Weights of a small transformer language model.
Architecture: RMSNorm before each block, tied embeddings, normalized queries and keys.
Each number is 200 + 40 x the weight over its row's rms, rounded and kept within 0 to 999. Layers, rows and columns count from 0. The size before them is the row's rms in percent of the matrix's.

# o: layer 5 attention output (transposed), 384x384, rms 0.0383, rows 30-49,94-113,158-177,222-241,286-305,350-368, columns 336-383
# v: layer 5 attention value, 64x384, rms 0.0307, rows 31-49, columns 336-383
o30,092,208,159,179,196,158,214,155,177,221,209,126,227,154,211,182,198,226,189,232,163,214,199,219,173,228,214,262,283,206,148,90,191,196,181,157,182,136,224,160,244,171,233,217,174,237,228,200,259
o94,096,161,196,238,179,181,196,191,261,227,209,240,194,198,198,175,213,134,169,179,199,228,211,199,195,254,159,158,262,239,250,266,220,178,181,174,176,223,162,225,222,135,186,213,235,183,214,234,188
o158,110,236,288,190,182,195,249,164,163,193,97,153,134,158,204,185,167,183,258,200,255,206,199,184,220,151,214,194,166,266,261,165,202,202,200,171,251,215,172,175,148,198,194,247,202,157,224,226,206
o222,099,234,245,208,153,274,198,149,170,112,202,199,199,190,289,181,229,229,195,186,232,203,174,173,198,111,263,123,285,191,257,168,263,118,156,186,219,187,146,186,222,219,177,106,157,147,200,126,153
o286,102,191,260,202,128,215,167,194,256,264,227,200,180,171,156,216,180,174,210,251,211,188,242,198,250,150,213,197,182,262,235,227,307,177,229,170,252,219,227,192,169,145,156,196,151,180,148,136,186
o350,103,171,230,199,207,287,221,159,177,244,202,271,136,211,216,199,204,234,238,184,166,181,192,226,200,245,156,249,233,129,203,190,181,201,160,204,173,251,209,224,194,298,255,216,257,197,187,207,227
v31,105,246,248,222,195,232,263,282,155,184,236,235,219,244,166,221,234,231,222,152,176,246,170,246,195,208,158,149,192,151,196,241,136,200,230,215,180,201,228,151,278,168,215,166,182,220,170,249,213
o31,091,189,166,156,248,174,183,80,222,235,170,104,211,174,258,161,100,265,256,192,195,151,194,217,220,192,239,224,196,172,216,74,180,218,135,176,194,208,233,238,130,191,222,236,239,172,236,184,228
o95,095,205,206,126,218,170,235,200,227,277,205,221,233,245,142,139,187,197,152,205,151,219,235,235,233,263,223,183,173,248,195,144,220,269,166,203,297,189,266,166,220,253,222,182,169,145,145,210,214
o159,116,228,218,211,181,190,240,175,225,195,150,204,159,199,215,211,221,259,173,236,256,196,280,197,157,218,159,197,219,167,283,158,221,261,203,183,151,174,149,242,185,192,197,230,249,253,206,220,191
o223,111,199,240,206,144,207,189,195,196,188,177,258,239,199,241,228,181,223,212,141,225,148,175,190,168,229,196,193,175,161,231,174,145,205,226,141,211,249,222,153,228,174,227,191,240,194,221,133,178
o287,110,250,168,168,175,183,224,255,207,209,202,234,244,215,152,231,220,232,156,200,157,252,159,172,172,214,228,194,234,220,219,247,274,215,236,218,157,267,187,138,204,286,170,146,247,165,222,201,164
o351,105,117,220,226,210,177,169,250,176,202,221,186,158,260,199,237,254,180,133,213,248,197,204,208,214,241,246,156,248,208,230,172,222,185,130,226,229,196,129,211,183,183,201,260,204,239,168,204,229
v32,098,223,262,239,147,154,175,296,144,229,158,218,126,202,216,136,248,205,144,230,201,248,196,184,82,177,177,203,182,154,303,223,186,193,123,243,178,173,184,230,260,201,243,227,249,195,155,168,236
o32,087,162,191,220,186,295,258,179,228,164,172,168,240,186,161,186,221,170,162,177,197,190,141,220,287,237,220,258,226,226,174,142,177,206,209,164,143,170,114,164,227,186,158,169,199,190,204,232,170
o96,099,244,187,253,216,219,232,234,162,150,134,217,192,141,182,180,205,215,205,215,155,221,152,115,167,251,214,202,218,273,218,224,210,240,247,230,216,196,167,270,164,205,158,277,242,195,285,155,206
o160,107,160,186,201,333,215,203,188,197,211,217,230,122,182,156,315,143,204,156,135,210,226,176,211,182,214,248,166,203,159,199,289,167,185,184,245,210,220,239,184,185,169,133,241,260,248,217,204,159
o224,104,179,133,164,143,189,185,234,281,148,207,233,197,204,177,210,144,147,261,177,129,270,230,196,171,190,206,233,169,162,242,205,297,220,230,183,236,224,263,207,238,124,200,184,201,205,218,200,224
o288,097,218,156,269,179,186,250,249,176,200,200,168,129,138,205,181,247,200,233,171,217,185,232,156,217,170,170,140,181,199,248,250,231,161,246,185,235,226,150,248,110,232,149,198,221,240,180,219,152
o352,091,182,176,194,224,231,194,177,219,180,219,142,298,249,252,202,194,203,199,109,199,105,97,147,200,267,170,213,224,217,152,257,189,214,189,175,152,203,170,220,103,150,149,198,227,220,241,185,143
v33,100,216,214,213,212,268,225,191,126,230,248,257,197,271,263,177,156,161,244,175,287,226,215,205,228,161,182,133,214,211,152,195,244,224,140,249,214,285,171,180,213,197,192,179,175,213,221,258,209
o33,096,193,201,170,254,204,108,256,284,187,154,206,202,120,221,300,189,211,208,199,135,146,186,274,120,222,182,217,174,205,257,190,234,219,224,151,207,183,225,186,179,172,146,220,210,195,206,161,187
o97,089,195,220,231,209,144,260,224,75,127,170,199,136,169,160,165,213,193,176,162,164,96,189,124,148,141,168,250,222,154,169,274,171,165,185,248,169,190,130,165,220,160,183,273,150,207,220,197,249
o161,108,156,132,188,239,231,208,180,268,248,213,171,200,201,207,256,183,186,212,189,254,250,188,189,191,181,213,248,170,221,156,156,163,236,206,142,131,274,273,213,175,261,152,158,188,286,237,188,222
o225,104,212,239,244,231,259,214,309,183,131,222,180,190,186,238,215,150,227,158,159,266,190,158,185,165,218,173,183,222,209,272,130,187,209,184,193,229,247,235,200,225,139,257,253,196,202,216,195,204
o289,099,209,192,225,209,251,275,200,250,173,213,140,150,248,201,231,228,192,199,194,197,128,259,260,244,188,161,276,171,180,201,253,123,217,180,208,176,172,155,163,201,203,227,224,154,237,199,125,234
o353,106,302,234,246,158,186,222,148,219,140,185,177,187,127,157,146,248,187,175,156,186,245,249,178,264,265,196,166,173,141,166,202,163,199,293,170,223,157,236,140,224,210,238,144,163,179,158,155,169
v34,106,148,273,190,205,228,190,164,155,246,185,312,226,184,236,175,237,182,245,220,225,166,223,183,263,198,231,202,233,118,186,175,211,230,231,174,227,199,187,181,157,242,109,190,201,200,137,132,228
o34,111,217,102,184,280,292,175,190,257,177,168,147,231,214,126,248,193,177,178,129,202,185,133,244,210,128,171,244,153,180,204,247,217,239,234,199,180,208,171,182,201,157,200,208,182,177,197,182,158
o98,080,145,197,245,171,157,58,204,125,212,155,189,223,177,246,214,238,191,217,166,208,232,175,180,200,204,207,202,186,178,175,231,250,241,204,159,276,265,173,248,182,256,206,202,185,231,241,247,171
o162,112,286,237,115,283,155,200,256,221,248,234,220,193,230,179,229,218,165,177,216,243,201,163,240,176,179,193,146,321,226,230,227,213,175,253,238,204,139,226,223,233,189,270,164,253,207,173,219,234
o226,111,208,222,180,204,255,189,176,197,232,204,217,238,169,208,194,160,192,196,220,195,170,181,196,220,216,141,185,222,197,156,171,232,150,164,220,164,72,213,203,155,180,193,131,158,202,152,204,209
o290,090,182,194,181,205,200,227,144,265,203,249,283,232,220,160,207,288,175,173,260,204,213,199,208,172,196,263,179,260,166,221,176,261,188,183,181,176,184,226,186,215,161,185,194,237,251,178,208,281
o354,097,213,248,195,238,137,230,150,176,137,148,218,166,217,190,262,182,164,237,216,250,179,242,209,216,209,217,164,223,196,284,245,210,203,190,164,146,133,197,217,241,223,236,220,188,206,206,233,227
v35,102,195,199,209,172,198,213,236,229,243,108,175,191,114,205,180,277,222,168,204,175,234,199,231,127,203,122,218,152,242,212,184,213,157,214,202,225,217,172,226,234,188,257,216,160,195,216,144,159
o35,093,215,230,179,223,160,171,164,234,200,197,199,210,285,207,179,121,120,169,230,224,202,185,205,217,186,246,189,165,174,191,240,115,251,175,247,180,205,237,156,185,221,159,230,210,222,237,191,193
o99,099,150,169,217,213,193,204,181,258,163,228,213,182,194,252,224,147,139,212,156,240,153,148,153,199,140,165,151,181,191,277,163,185,183,217,194,242,266,215,211,207,218,237,166,204,185,149,201,85
o163,117,191,170,223,215,190,233,191,210,248,139,214,132,176,194,275,283,243,220,180,227,204,207,191,249,190,198,172,317,158,208,130,209,243,130,242,139,206,239,165,246,188,239,215,217,233,179,201,180
o227,111,215,197,146,226,218,217,165,118,246,149,178,172,236,219,155,207,170,133,237,219,162,229,306,241,188,199,157,185,227,252,171,195,171,137,218,194,202,148,237,137,172,201,194,208,137,218,237,226
o291,101,226,171,219,201,190,174,165,114,264,172,165,168,189,200,180,224,204,241,145,193,207,207,195,223,241,155,213,172,240,184,205,221,199,169,155,198,195,127,335,134,217,217,264,242,187,215,224,160
o355,099,170,220,233,241,166,152,215,208,303,197,187,247,235,247,236,287,168,140,287,244,225,233,206,228,216,255,188,216,213,163,189,173,168,129,173,219,265,255,189,262,264,197,206,207,226,249,251,228
v36,104,146,183,263,230,78,179,202,265,157,192,253,185,215,223,129,224,238,165,241,186,206,224,206,203,205,152,178,214,205,225,138,208,243,199,152,206,238,224,233,220,214,244,182,196,188,187,224,252
o36,102,302,103,139,236,232,242,171,193,278,172,203,214,241,185,245,169,169,211,171,221,214,227,276,154,227,236,226,177,152,201,225,235,200,162,217,189,200,160,164,228,174,198,211,223,147,166,202,157
o100,085,192,221,157,230,159,205,187,205,105,231,255,158,191,140,159,141,224,228,157,260,187,240,243,289,136,194,200,205,259,211,234,196,219,169,197,201,92,195,127,243,197,263,215,123,141,209,176,220
o164,117,195,179,134,199,149,229,183,254,203,192,189,163,227,208,258,199,248,99,231,218,203,234,155,252,229,200,179,119,130,170,157,141,224,192,182,169,226,330,273,198,247,200,223,294,306,216,194,255
o228,105,180,162,205,244,122,213,238,262,236,176,161,258,252,138,201,243,160,190,210,172,188,269,199,214,186,192,217,194,192,217,203,181,269,252,116,174,252,224,94,261,209,201,253,261,239,162,233,186
o292,098,253,218,266,230,142,214,309,244,158,227,153,204,219,208,192,212,244,122,175,212,205,133,234,146,127,214,183,178,208,196,237,238,251,221,232,200,215,226,134,150,143,244,288,174,198,163,219,217
o356,107,211,204,205,206,275,212,230,190,236,171,236,212,213,174,256,184,191,219,189,184,264,202,169,276,201,263,180,164,185,159,231,210,200,147,187,299,190,227,138,178,199,173,197,171,142,211,144,241
v37,101,194,190,251,155,170,275,179,205,163,221,195,108,200,184,109,225,163,177,208,177,175,204,140,280,217,147,212,211,194,158,232,126,161,169,269,234,237,145,248,123,182,236,213,232,194,184,143,208
o37,097,221,142,183,256,259,143,234,182,194,212,156,238,149,132,269,177,243,177,226,208,201,175,227,154,209,265,184,251,230,227,190,203,275,216,226,204,146,254,157,263,215,137,172,150,199,221,239,170
o101,093,214,189,198,181,173,109,207,174,224,170,246,185,183,210,218,190,234,170,240,166,208,195,226,250,256,240,221,237,238,200,196,202,249,215,109,228,182,251,239,165,212,214,196,234,193,135,172,167
o165,110,188,216,180,110,194,260,186,224,184,225,174,159,251,222,203,159,185,184,214,191,220,186,141,243,101,266,203,253,175,186,211,250,218,213,285,201,191,243,238,245,174,194,204,223,247,148,174,186
o229,106,163,223,154,200,176,226,203,186,268,201,276,172,255,200,189,213,182,138,269,214,160,150,226,227,180,275,264,246,208,204,191,175,233,134,193,207,242,173,192,192,254,251,163,210,233,268,195,221
o293,076,188,184,263,202,229,219,252,122,278,190,196,174,178,210,111,256,161,204,85,173,217,145,152,236,192,193,239,233,204,184,215,193,217,180,185,171,238,148,248,139,183,240,182,228,232,204,219,210
o357,096,218,198,188,110,152,229,193,170,183,190,262,192,182,172,220,194,149,232,177,195,182,186,207,211,136,138,161,252,173,165,211,201,205,264,159,133,184,209,240,188,128,214,164,296,202,178,196,231
v38,096,152,191,161,191,193,242,225,226,139,183,197,151,192,201,172,136,173,208,145,159,210,184,167,200,215,173,188,172,126,151,216,238,121,194,220,242,193,191,113,156,264,199,240,118,207,166,195,147
o38,089,244,223,207,145,229,219,137,157,294,233,224,214,224,237,172,215,177,236,171,187,247,234,194,231,171,201,205,178,245,228,212,175,276,191,170,146,150,203,286,224,128,232,117,253,171,191,214,169
o102,098,181,165,219,166,226,240,191,184,216,167,146,203,187,205,196,233,202,165,198,203,217,173,148,201,265,205,171,162,216,219,179,190,205,197,283,262,188,214,170,242,228,228,183,198,196,128,183,204
o166,117,263,208,186,307,192,211,198,170,260,224,208,144,277,159,281,234,328,276,142,185,183,198,218,261,221,168,200,112,199,195,105,198,201,184,189,201,140,237,201,149,123,202,222,281,219,235,195,206
o230,104,201,319,126,278,184,216,236,138,218,164,238,177,171,307,141,180,226,246,241,171,146,181,140,195,231,209,266,190,244,179,224,171,185,217,203,132,196,161,205,191,211,174,162,158,191,194,248,233
o294,105,212,105,176,241,155,198,280,235,114,195,183,218,261,239,98,178,179,188,241,204,144,183,165,144,211,221,177,176,212,244,165,256,180,167,270,226,225,231,130,160,267,160,193,154,160,142,259,176
o358,105,179,225,235,132,214,247,207,223,118,292,163,280,228,223,96,232,114,165,156,198,188,115,237,131,207,172,267,178,200,195,216,76,204,166,264,179,241,155,207,200,163,244,212,187,223,219,202,202
v39,097,212,189,275,183,223,261,143,295,155,242,245,205,180,168,230,207,218,171,254,133,225,247,136,162,176,207,191,206,213,242,217,275,216,174,211,183,252,166,122,203,190,171,129,185,207,209,233,245
o39,101,186,218,229,204,156,179,210,118,156,172,207,146,285,258,177,164,153,183,142,253,190,221,277,202,246,179,178,159,158,169,270,159,185,179,183,179,159,177,246,191,224,203,271,242,195,201,162,219
o103,094,210,234,266,289,216,183,176,272,261,194,183,173,139,209,227,235,218,127,182,171,194,250,156,107,195,143,183,164,214,135,229,130,144,201,156,213,230,179,238,217,153,156,258,180,238,202,237,210
o167,112,181,187,190,140,239,222,204,179,159,119,282,147,233,218,233,182,223,231,188,288,251,165,171,196,151,190,155,286,234,223,229,185,168,193,193,220,152,196,175,142,236,235,199,172,264,216,250,202
o231,097,207,263,253,192,215,169,180,216,187,275,207,166,177,183,185,234,218,165,202,226,175,235,239,234,138,283,217,107,144,272,183,144,157,173,221,182,205,246,206,184,253,206,150,186,233,207,213,151
o295,113,165,208,228,141,198,180,154,260,139,243,249,282,131,151,149,284,177,197,190,205,174,184,187,216,144,214,207,207,237,242,153,135,193,165,227,135,202,184,201,221,256,209,141,164,209,185,226,271
o359,090,227,196,143,195,210,218,229,170,192,194,180,246,237,187,219,238,232,215,176,222,147,145,182,99,260,195,196,217,239,118,168,161,226,187,154,231,183,233,119,157,187,277,297,120,215,186,232,127
v40,099,222,175,163,215,175,150,203,226,221,218,181,242,200,201,199,221,246,188,157,207,222,178,190,149,182,214,170,196,189,217,242,93,238,193,123,171,253,238,201,178,230,192,246,187,243,233,192,175
o40,103,155,232,192,194,131,171,235,161,172,206,247,128,199,246,253,142,189,238,179,156,163,260,188,211,177,198,195,236,198,185,223,218,125,190,220,260,186,162,192,157,210,174,232,262,183,241,228,230
o104,089,237,211,252,135,229,202,188,249,254,197,153,210,214,213,183,197,164,151,202,235,226,231,125,158,217,199,154,162,266,196,136,181,195,122,263,220,144,212,159,228,166,238,156,173,231,210,198,292
o168,112,192,262,165,244,252,170,212,163,248,206,187,291,190,193,155,196,236,259,228,130,276,178,240,261,188,183,286,195,219,289,149,166,223,179,162,177,345,164,216,267,255,224,192,204,240,182,222,263
o232,111,264,213,211,193,201,233,177,237,253,238,152,242,192,191,238,191,194,206,227,200,190,159,114,251,205,271,162,293,230,183,182,219,237,203,160,260,259,202,212,211,204,169,170,223,155,159,245,203
o296,086,173,173,215,151,134,224,170,176,161,242,191,168,202,233,191,202,169,169,124,203,114,163,135,229,164,195,192,233,252,203,189,228,160,169,204,183,228,307,174,188,218,194,183,167,172,227,161,145
o360,093,221,190,226,222,213,100,217,174,165,209,128,176,137,197,192,209,217,196,196,223,253,197,283,256,165,185,201,166,214,186,213,174,185,168,216,159,266,106,177,296,259,210,181,182,208,238,223,198
v41,094,189,173,184,188,200,220,198,242,215,242,215,262,186,227,127,185,151,273,269,142,213,200,159,252,149,214,92,153,177,226,230,224,205,139,144,217,206,251,210,185,201,165,139,200,173,187,222,192
o41,088,202,206,268,151,182,102,217,147,177,232,134,213,176,141,225,194,241,112,94,235,189,247,235,163,254,185,259,208,237,194,221,179,176,295,223,255,249,200,218,255,221,234,188,216,132,199,208,164
o105,098,295,120,150,132,231,172,212,182,206,212,174,184,187,177,175,161,168,254,173,159,164,165,232,216,166,173,214,143,206,138,211,144,224,155,244,248,238,289,228,222,221,221,169,223,172,245,181,149
o169,111,214,259,166,246,140,142,209,217,158,197,188,272,188,152,143,205,246,194,151,206,151,100,134,256,182,247,153,226,253,172,135,233,141,166,226,252,188,241,192,240,217,221,151,171,253,183,246,177
o233,093,138,165,242,218,157,242,241,242,170,167,282,209,185,157,216,158,157,225,178,198,236,165,120,183,162,195,228,120,167,182,262,175,197,271,196,158,169,275,227,212,142,137,198,237,208,198,130,165
o297,092,174,177,237,105,227,229,191,142,275,222,247,232,210,176,163,197,197,264,251,188,207,157,262,202,197,234,172,221,152,173,226,145,239,167,223,168,199,170,249,230,148,197,207,223,108,132,199,244
o361,093,182,253,159,142,214,146,178,216,185,161,192,236,198,169,310,213,215,144,171,171,246,242,178,220,213,251,216,180,214,188,216,223,185,167,243,200,160,172,123,208,206,184,254,184,232,191,243,269
v42,098,225,168,204,209,215,170,161,228,142,219,190,208,209,214,198,126,166,186,173,143,196,180,300,245,195,269,227,255,221,235,229,133,215,159,147,267,222,190,130,146,177,228,214,160,193,312,181,225
o42,106,202,190,205,154,294,252,234,234,238,235,297,197,186,161,207,251,225,172,217,246,204,127,139,238,141,179,159,211,183,183,287,263,143,233,276,132,233,185,226,218,268,190,149,219,205,211,170,131
o106,071,121,215,206,285,214,164,159,168,179,137,193,184,201,241,279,185,185,200,211,259,187,185,206,269,256,170,199,180,167,216,244,276,233,266,181,180,230,235,202,182,220,166,179,170,185,78,264,192
o170,096,155,262,274,292,224,234,238,199,196,153,195,273,221,168,181,244,204,215,154,171,199,186,233,226,235,168,213,181,165,215,153,162,181,223,180,207,246,123,197,175,168,195,214,235,132,210,118,242
o234,097,203,191,241,199,240,158,206,165,257,200,183,150,258,243,247,138,245,216,161,232,167,151,154,193,189,314,194,244,212,207,185,184,206,152,190,220,216,152,224,111,177,206,184,161,205,193,133,208
o298,092,164,280,195,209,146,188,219,203,167,154,173,195,222,274,177,191,185,194,235,217,183,179,163,224,204,265,238,215,172,261,222,212,238,221,180,154,212,266,179,196,158,242,248,213,233,193,243,235
o362,098,263,173,174,223,178,292,175,137,209,202,220,278,199,159,200,245,209,171,183,179,148,221,206,160,165,197,189,239,179,168,229,222,151,247,234,148,172,148,239,202,160,197,249,226,204,211,199,259
v43,105,194,231,139,178,245,223,288,313,172,177,242,218,181,160,182,186,233,255,254,207,187,139,206,203,173,193,183,148,247,175,175,142,217,286,289,199,187,177,128,228,179,225,178,165,175,249,155,208
o43,091,185,207,261,169,162,253,166,109,78,213,176,184,154,202,148,206,170,174,190,237,176,182,202,278,204,230,254,232,175,170,204,185,136,143,173,205,197,204,260,201,233,216,254,213,213,173,209,218
o107,102,339,144,235,159,166,151,234,253,216,219,137,239,196,168,123,160,170,195,213,198,196,158,188,221,90,217,237,224,255,174,86,214,234,183,242,243,207,268,189,206,263,256,178,189,167,217,151,223
o171,118,190,225,172,247,234,158,135,208,227,242,250,175,225,188,210,159,210,168,171,175,206,208,217,251,234,246,200,189,172,198,194,194,207,149,192,166,234,209,92,163,228,174,239,256,198,234,144,159
o235,111,260,225,150,239,216,260,235,182,153,232,202,219,179,179,250,193,243,213,184,199,136,151,188,195,163,210,215,141,262,196,203,237,191,232,213,248,152,203,193,193,213,178,184,188,169,208,228,190
o299,088,212,171,154,175,159,184,178,250,283,213,225,209,156,163,179,213,261,288,139,184,72,182,142,247,175,157,159,159,203,193,171,262,222,226,219,257,180,195,202,186,238,146,168,219,188,277,189,270
o363,098,86,187,253,187,257,134,196,187,262,211,161,211,211,252,230,222,171,139,209,217,185,187,194,134,231,237,210,217,200,215,234,225,135,154,214,178,189,143,180,222,231,141,214,160,224,254,198,133
v44,103,145,255,182,211,190,201,226,235,145,276,129,299,186,141,144,271,195,191,192,282,217,191,198,282,239,224,264,236,213,104,178,245,143,213,233,149,170,200,231,205,266,196,161,183,248,198,191,170
o44,100,285,201,189,275,218,147,194,226,223,116,250,147,234,249,278,156,179,163,149,219,194,186,203,189,198,202,179,136,163,255,231,187,229,239,208,185,235,198,202,205,120,202,200,232,181,181,239,201
o108,087,182,154,172,132,175,208,171,187,239,171,209,208,191,218,195,235,222,165,186,212,162,249,105,224,150,114,147,193,203,200,188,141,168,146,241,168,145,155,171,242,223,194,199,200,217,219,204,243
o172,115,273,248,165,205,202,270,223,213,137,193,173,237,134,142,169,209,271,262,140,181,160,196,236,177,210,189,172,183,152,105,187,252,147,204,197,174,175,178,179,158,157,180,191,140,205,200,186,153
o236,104,218,203,219,237,183,237,135,177,185,211,184,195,127,220,242,236,257,239,201,214,237,202,193,242,148,180,257,187,223,198,187,221,151,225,221,157,148,212,173,172,184,163,165,228,223,183,196,202
o300,097,248,237,201,190,198,179,151,206,179,234,185,194,215,191,178,233,267,168,254,184,243,231,210,204,168,193,184,188,190,153,165,133,157,129,192,153,135,233,199,234,164,215,159,144,195,195,239,270
o364,095,89,173,181,234,273,232,201,155,216,227,209,183,212,196,192,251,142,205,246,157,206,231,207,154,206,216,218,188,194,280,233,219,186,204,188,206,168,165,258,124,197,272,178,174,238,194,199,172
v45,098,173,129,149,192,221,211,205,230,244,143,217,158,213,208,191,255,209,142,276,209,219,181,174,189,198,172,200,186,164,231,144,183,160,190,202,226,146,242,192,176,246,279,213,173,202,161,172,249
o45,099,202,272,248,165,155,210,242,253,118,265,238,200,211,143,183,208,172,215,135,185,151,174,266,269,106,125,189,211,155,159,257,226,232,186,267,143,252,158,236,191,192,160,163,264,227,267,182,201
o109,093,184,185,199,183,198,264,169,202,213,200,124,242,160,138,164,181,191,200,191,219,161,270,147,154,226,76,162,210,160,203,248,179,224,149,165,189,187,211,168,207,235,201,242,234,193,235,125,207
o173,110,259,239,154,166,201,239,163,167,187,197,211,149,234,148,223,178,204,163,167,208,174,231,233,201,155,198,175,182,140,158,242,229,212,203,266,220,142,230,241,204,120,230,211,132,192,87,229,214
o237,099,226,193,233,187,163,196,250,192,202,109,228,254,225,247,230,180,199,179,205,167,126,169,219,210,171,191,169,153,178,278,162,145,210,167,164,267,271,223,159,199,209,263,174,216,186,183,279,217
o301,117,178,186,152,191,208,154,205,197,258,144,168,201,153,235,230,208,234,244,217,169,197,226,241,211,289,170,185,158,231,160,194,229,273,263,153,266,190,195,252,156,239,187,226,198,217,247,170,188
o365,095,207,194,230,188,140,241,191,151,200,196,203,213,192,206,194,186,216,241,188,167,174,206,226,179,216,218,214,136,209,240,237,174,242,197,208,159,204,164,258,188,153,160,182,210,151,254,192,208
v46,095,239,189,253,178,170,186,164,151,189,257,222,191,223,174,180,206,167,179,103,203,213,171,204,219,187,222,239,199,180,206,226,258,215,203,211,131,207,181,182,223,202,147,249,193,210,181,176,229
o46,095,201,146,194,281,182,208,227,235,205,140,223,227,98,202,252,152,242,243,276,163,193,213,156,196,189,188,223,220,205,165,121,185,157,214,204,269,163,267,239,155,175,193,117,170,229,231,217,192
o110,091,186,253,186,87,156,204,261,205,229,210,143,245,214,178,167,237,254,239,181,198,104,153,227,157,154,150,150,271,187,164,169,197,187,119,231,188,284,155,219,220,208,215,266,233,274,181,241,175
o174,118,133,184,219,227,250,203,178,112,249,207,177,163,219,259,280,233,185,201,243,188,238,245,233,201,269,180,216,196,178,194,219,221,246,223,191,197,167,198,229,249,159,219,85,109,128,216,189,149
o238,103,162,120,248,237,118,211,112,260,185,252,164,219,116,199,196,228,164,153,191,207,185,184,149,202,189,199,207,215,234,154,202,273,239,186,163,237,183,127,203,272,203,253,189,188,149,188,140,266
o302,103,223,129,150,191,121,190,236,122,211,245,179,253,213,217,158,145,231,209,184,164,206,209,194,207,213,173,166,186,202,182,174,186,221,226,284,180,205,145,260,186,269,252,221,204,142,167,221,223
o366,095,90,255,277,203,220,115,258,219,254,175,213,143,181,213,202,246,224,193,206,188,174,251,190,218,167,180,200,184,212,266,187,168,153,174,213,225,198,169,208,220,233,172,194,208,218,244,161,251
v47,103,294,118,194,180,186,266,198,179,173,202,254,188,226,214,121,165,245,142,216,158,160,236,278,239,217,210,156,261,160,202,175,184,215,191,186,168,217,181,162,203,285,204,80,253,197,154,221,167
o47,108,161,289,183,171,199,123,233,198,210,233,202,209,193,225,241,209,229,244,190,201,243,215,134,138,290,211,191,162,222,208,120,189,243,215,156,182,188,221,207,244,187,209,311,162,216,208,222,232
o111,096,279,168,149,203,204,256,120,179,210,193,152,223,217,156,177,225,175,207,217,226,162,212,219,212,180,215,200,175,194,149,136,238,245,233,194,254,193,322,189,120,222,174,155,229,114,251,132,198
o175,119,180,187,241,166,215,256,207,221,190,250,179,119,213,251,179,197,124,188,203,233,204,188,187,226,284,170,277,212,168,160,197,190,182,228,180,230,197,233,213,252,264,184,150,185,139,188,224,205
o239,103,247,233,286,143,121,183,241,130,207,141,186,241,224,182,166,185,244,215,193,233,166,210,161,165,220,195,167,221,189,257,204,229,148,174,169,129,277,217,175,172,312,238,206,243,235,248,235,146
o303,089,219,234,193,178,221,233,144,202,149,206,206,241,153,117,254,234,192,164,211,152,228,285,234,198,146,186,189,250,281,239,252,249,229,217,191,204,123,248,121,171,191,236,218,196,140,227,171,223
o367,089,137,202,216,208,243,264,149,168,197,252,194,201,201,192,236,179,206,193,163,210,150,148,171,218,264,157,245,270,221,201,227,208,191,207,226,189,215,131,166,196,96,215,152,218,110,223,170,146
v48,099,179,280,264,145,247,181,191,226,215,190,276,238,256,154,220,232,184,195,247,142,218,238,127,169,175,161,215,240,238,151,237,185,148,175,147,173,237,176,192,202,191,224,261,197,213,293,219,137
o48,108,235,192,211,161,175,158,149,130,164,148,231,160,178,253,233,129,207,247,182,185,218,168,235,210,227,179,165,186,125,215,213,223,238,180,223,213,195,236,199,168,179,191,170,235,219,203,202,271
o112,084,242,212,184,210,222,149,250,182,223,180,216,152,193,227,206,181,187,245,223,270,241,191,255,231,156,204,184,259,166,254,147,213,143,256,274,166,192,179,246,154,237,197,172,235,225,283,256,172
o176,103,226,214,279,191,195,130,270,195,321,220,165,185,304,180,168,234,205,256,221,173,192,174,188,249,201,238,177,201,249,179,143,157,196,143,177,234,176,200,196,144,250,245,247,228,192,249,172,237
o240,105,187,267,131,114,192,268,222,197,109,180,169,203,203,185,189,237,212,188,190,194,172,246,241,193,243,189,165,276,214,256,175,195,213,262,178,190,172,228,185,190,162,207,172,196,179,209,176,217
o304,085,115,195,156,84,218,187,198,221,154,197,277,220,170,195,210,203,150,201,161,224,179,176,211,231,132,220,202,277,211,294,216,168,187,231,211,186,266,123,154,204,249,119,172,194,244,250,231,215
o368,092,127,247,256,147,226,144,227,268,209,132,122,216,220,224,191,156,180,147,83,195,164,169,162,165,215,171,225,175,208,122,199,144,202,211,266,267,224,239,148,192,137,263,185,150,190,188,230,129
v49,096,189,202,165,216,209,222,124,192,227,178,161,235,241,227,180,136,166,226,276,168,238,226,231,279,210,158,243,193,132,183,245,223,171,162,156,143,161,226,178,170,205,191,226,217,184,142,208,287
o49,096,224,153,201,197,137,165,261,200,210,209,162,203,166,169,238,217,199,181,142,239,144,213,177,132,268,199,210,225,269,194,140,203,203,219,186,264,230,227,224,198,125,207,184,210,234,193,189,237
o113,087,170,214,210,251,195,248,130,172,242,158,256,186,248,202,262,176,204,231,189,243,200,218,253,273,247,158,139,239,135,172,203,216,167,198,133,250,249,203,188,162,200,191,235,190,187,236,195,225
o177,111,230,256,202,192,204,193,163,108,118,172,189,222,258,198,187,201,255,235,207,127,118,296,169,217,138,224,208,135,209,280,143,272,200,211,227,173,156,229,204,201,185,204,185,142,185,205,208,157
o241,098,172,145,220,194,177,184,141,218,202,178,121,160,178,223,278,231,208,269,147,252,263,261,160,181,196,201,153,191,173,275,110,177,228,195,157,179,237,196,162,225,283,173,145,168,189,248,235,234
o305,106,130,220,207,180,207,200,141,212,140,233,209,222,205,182,161,223,236,142,220,220,343,190,235,257,195,219,183,180,147,156,97,164,190,125,230,177,201,195,104,250,222,162,164,163,174,205,219,258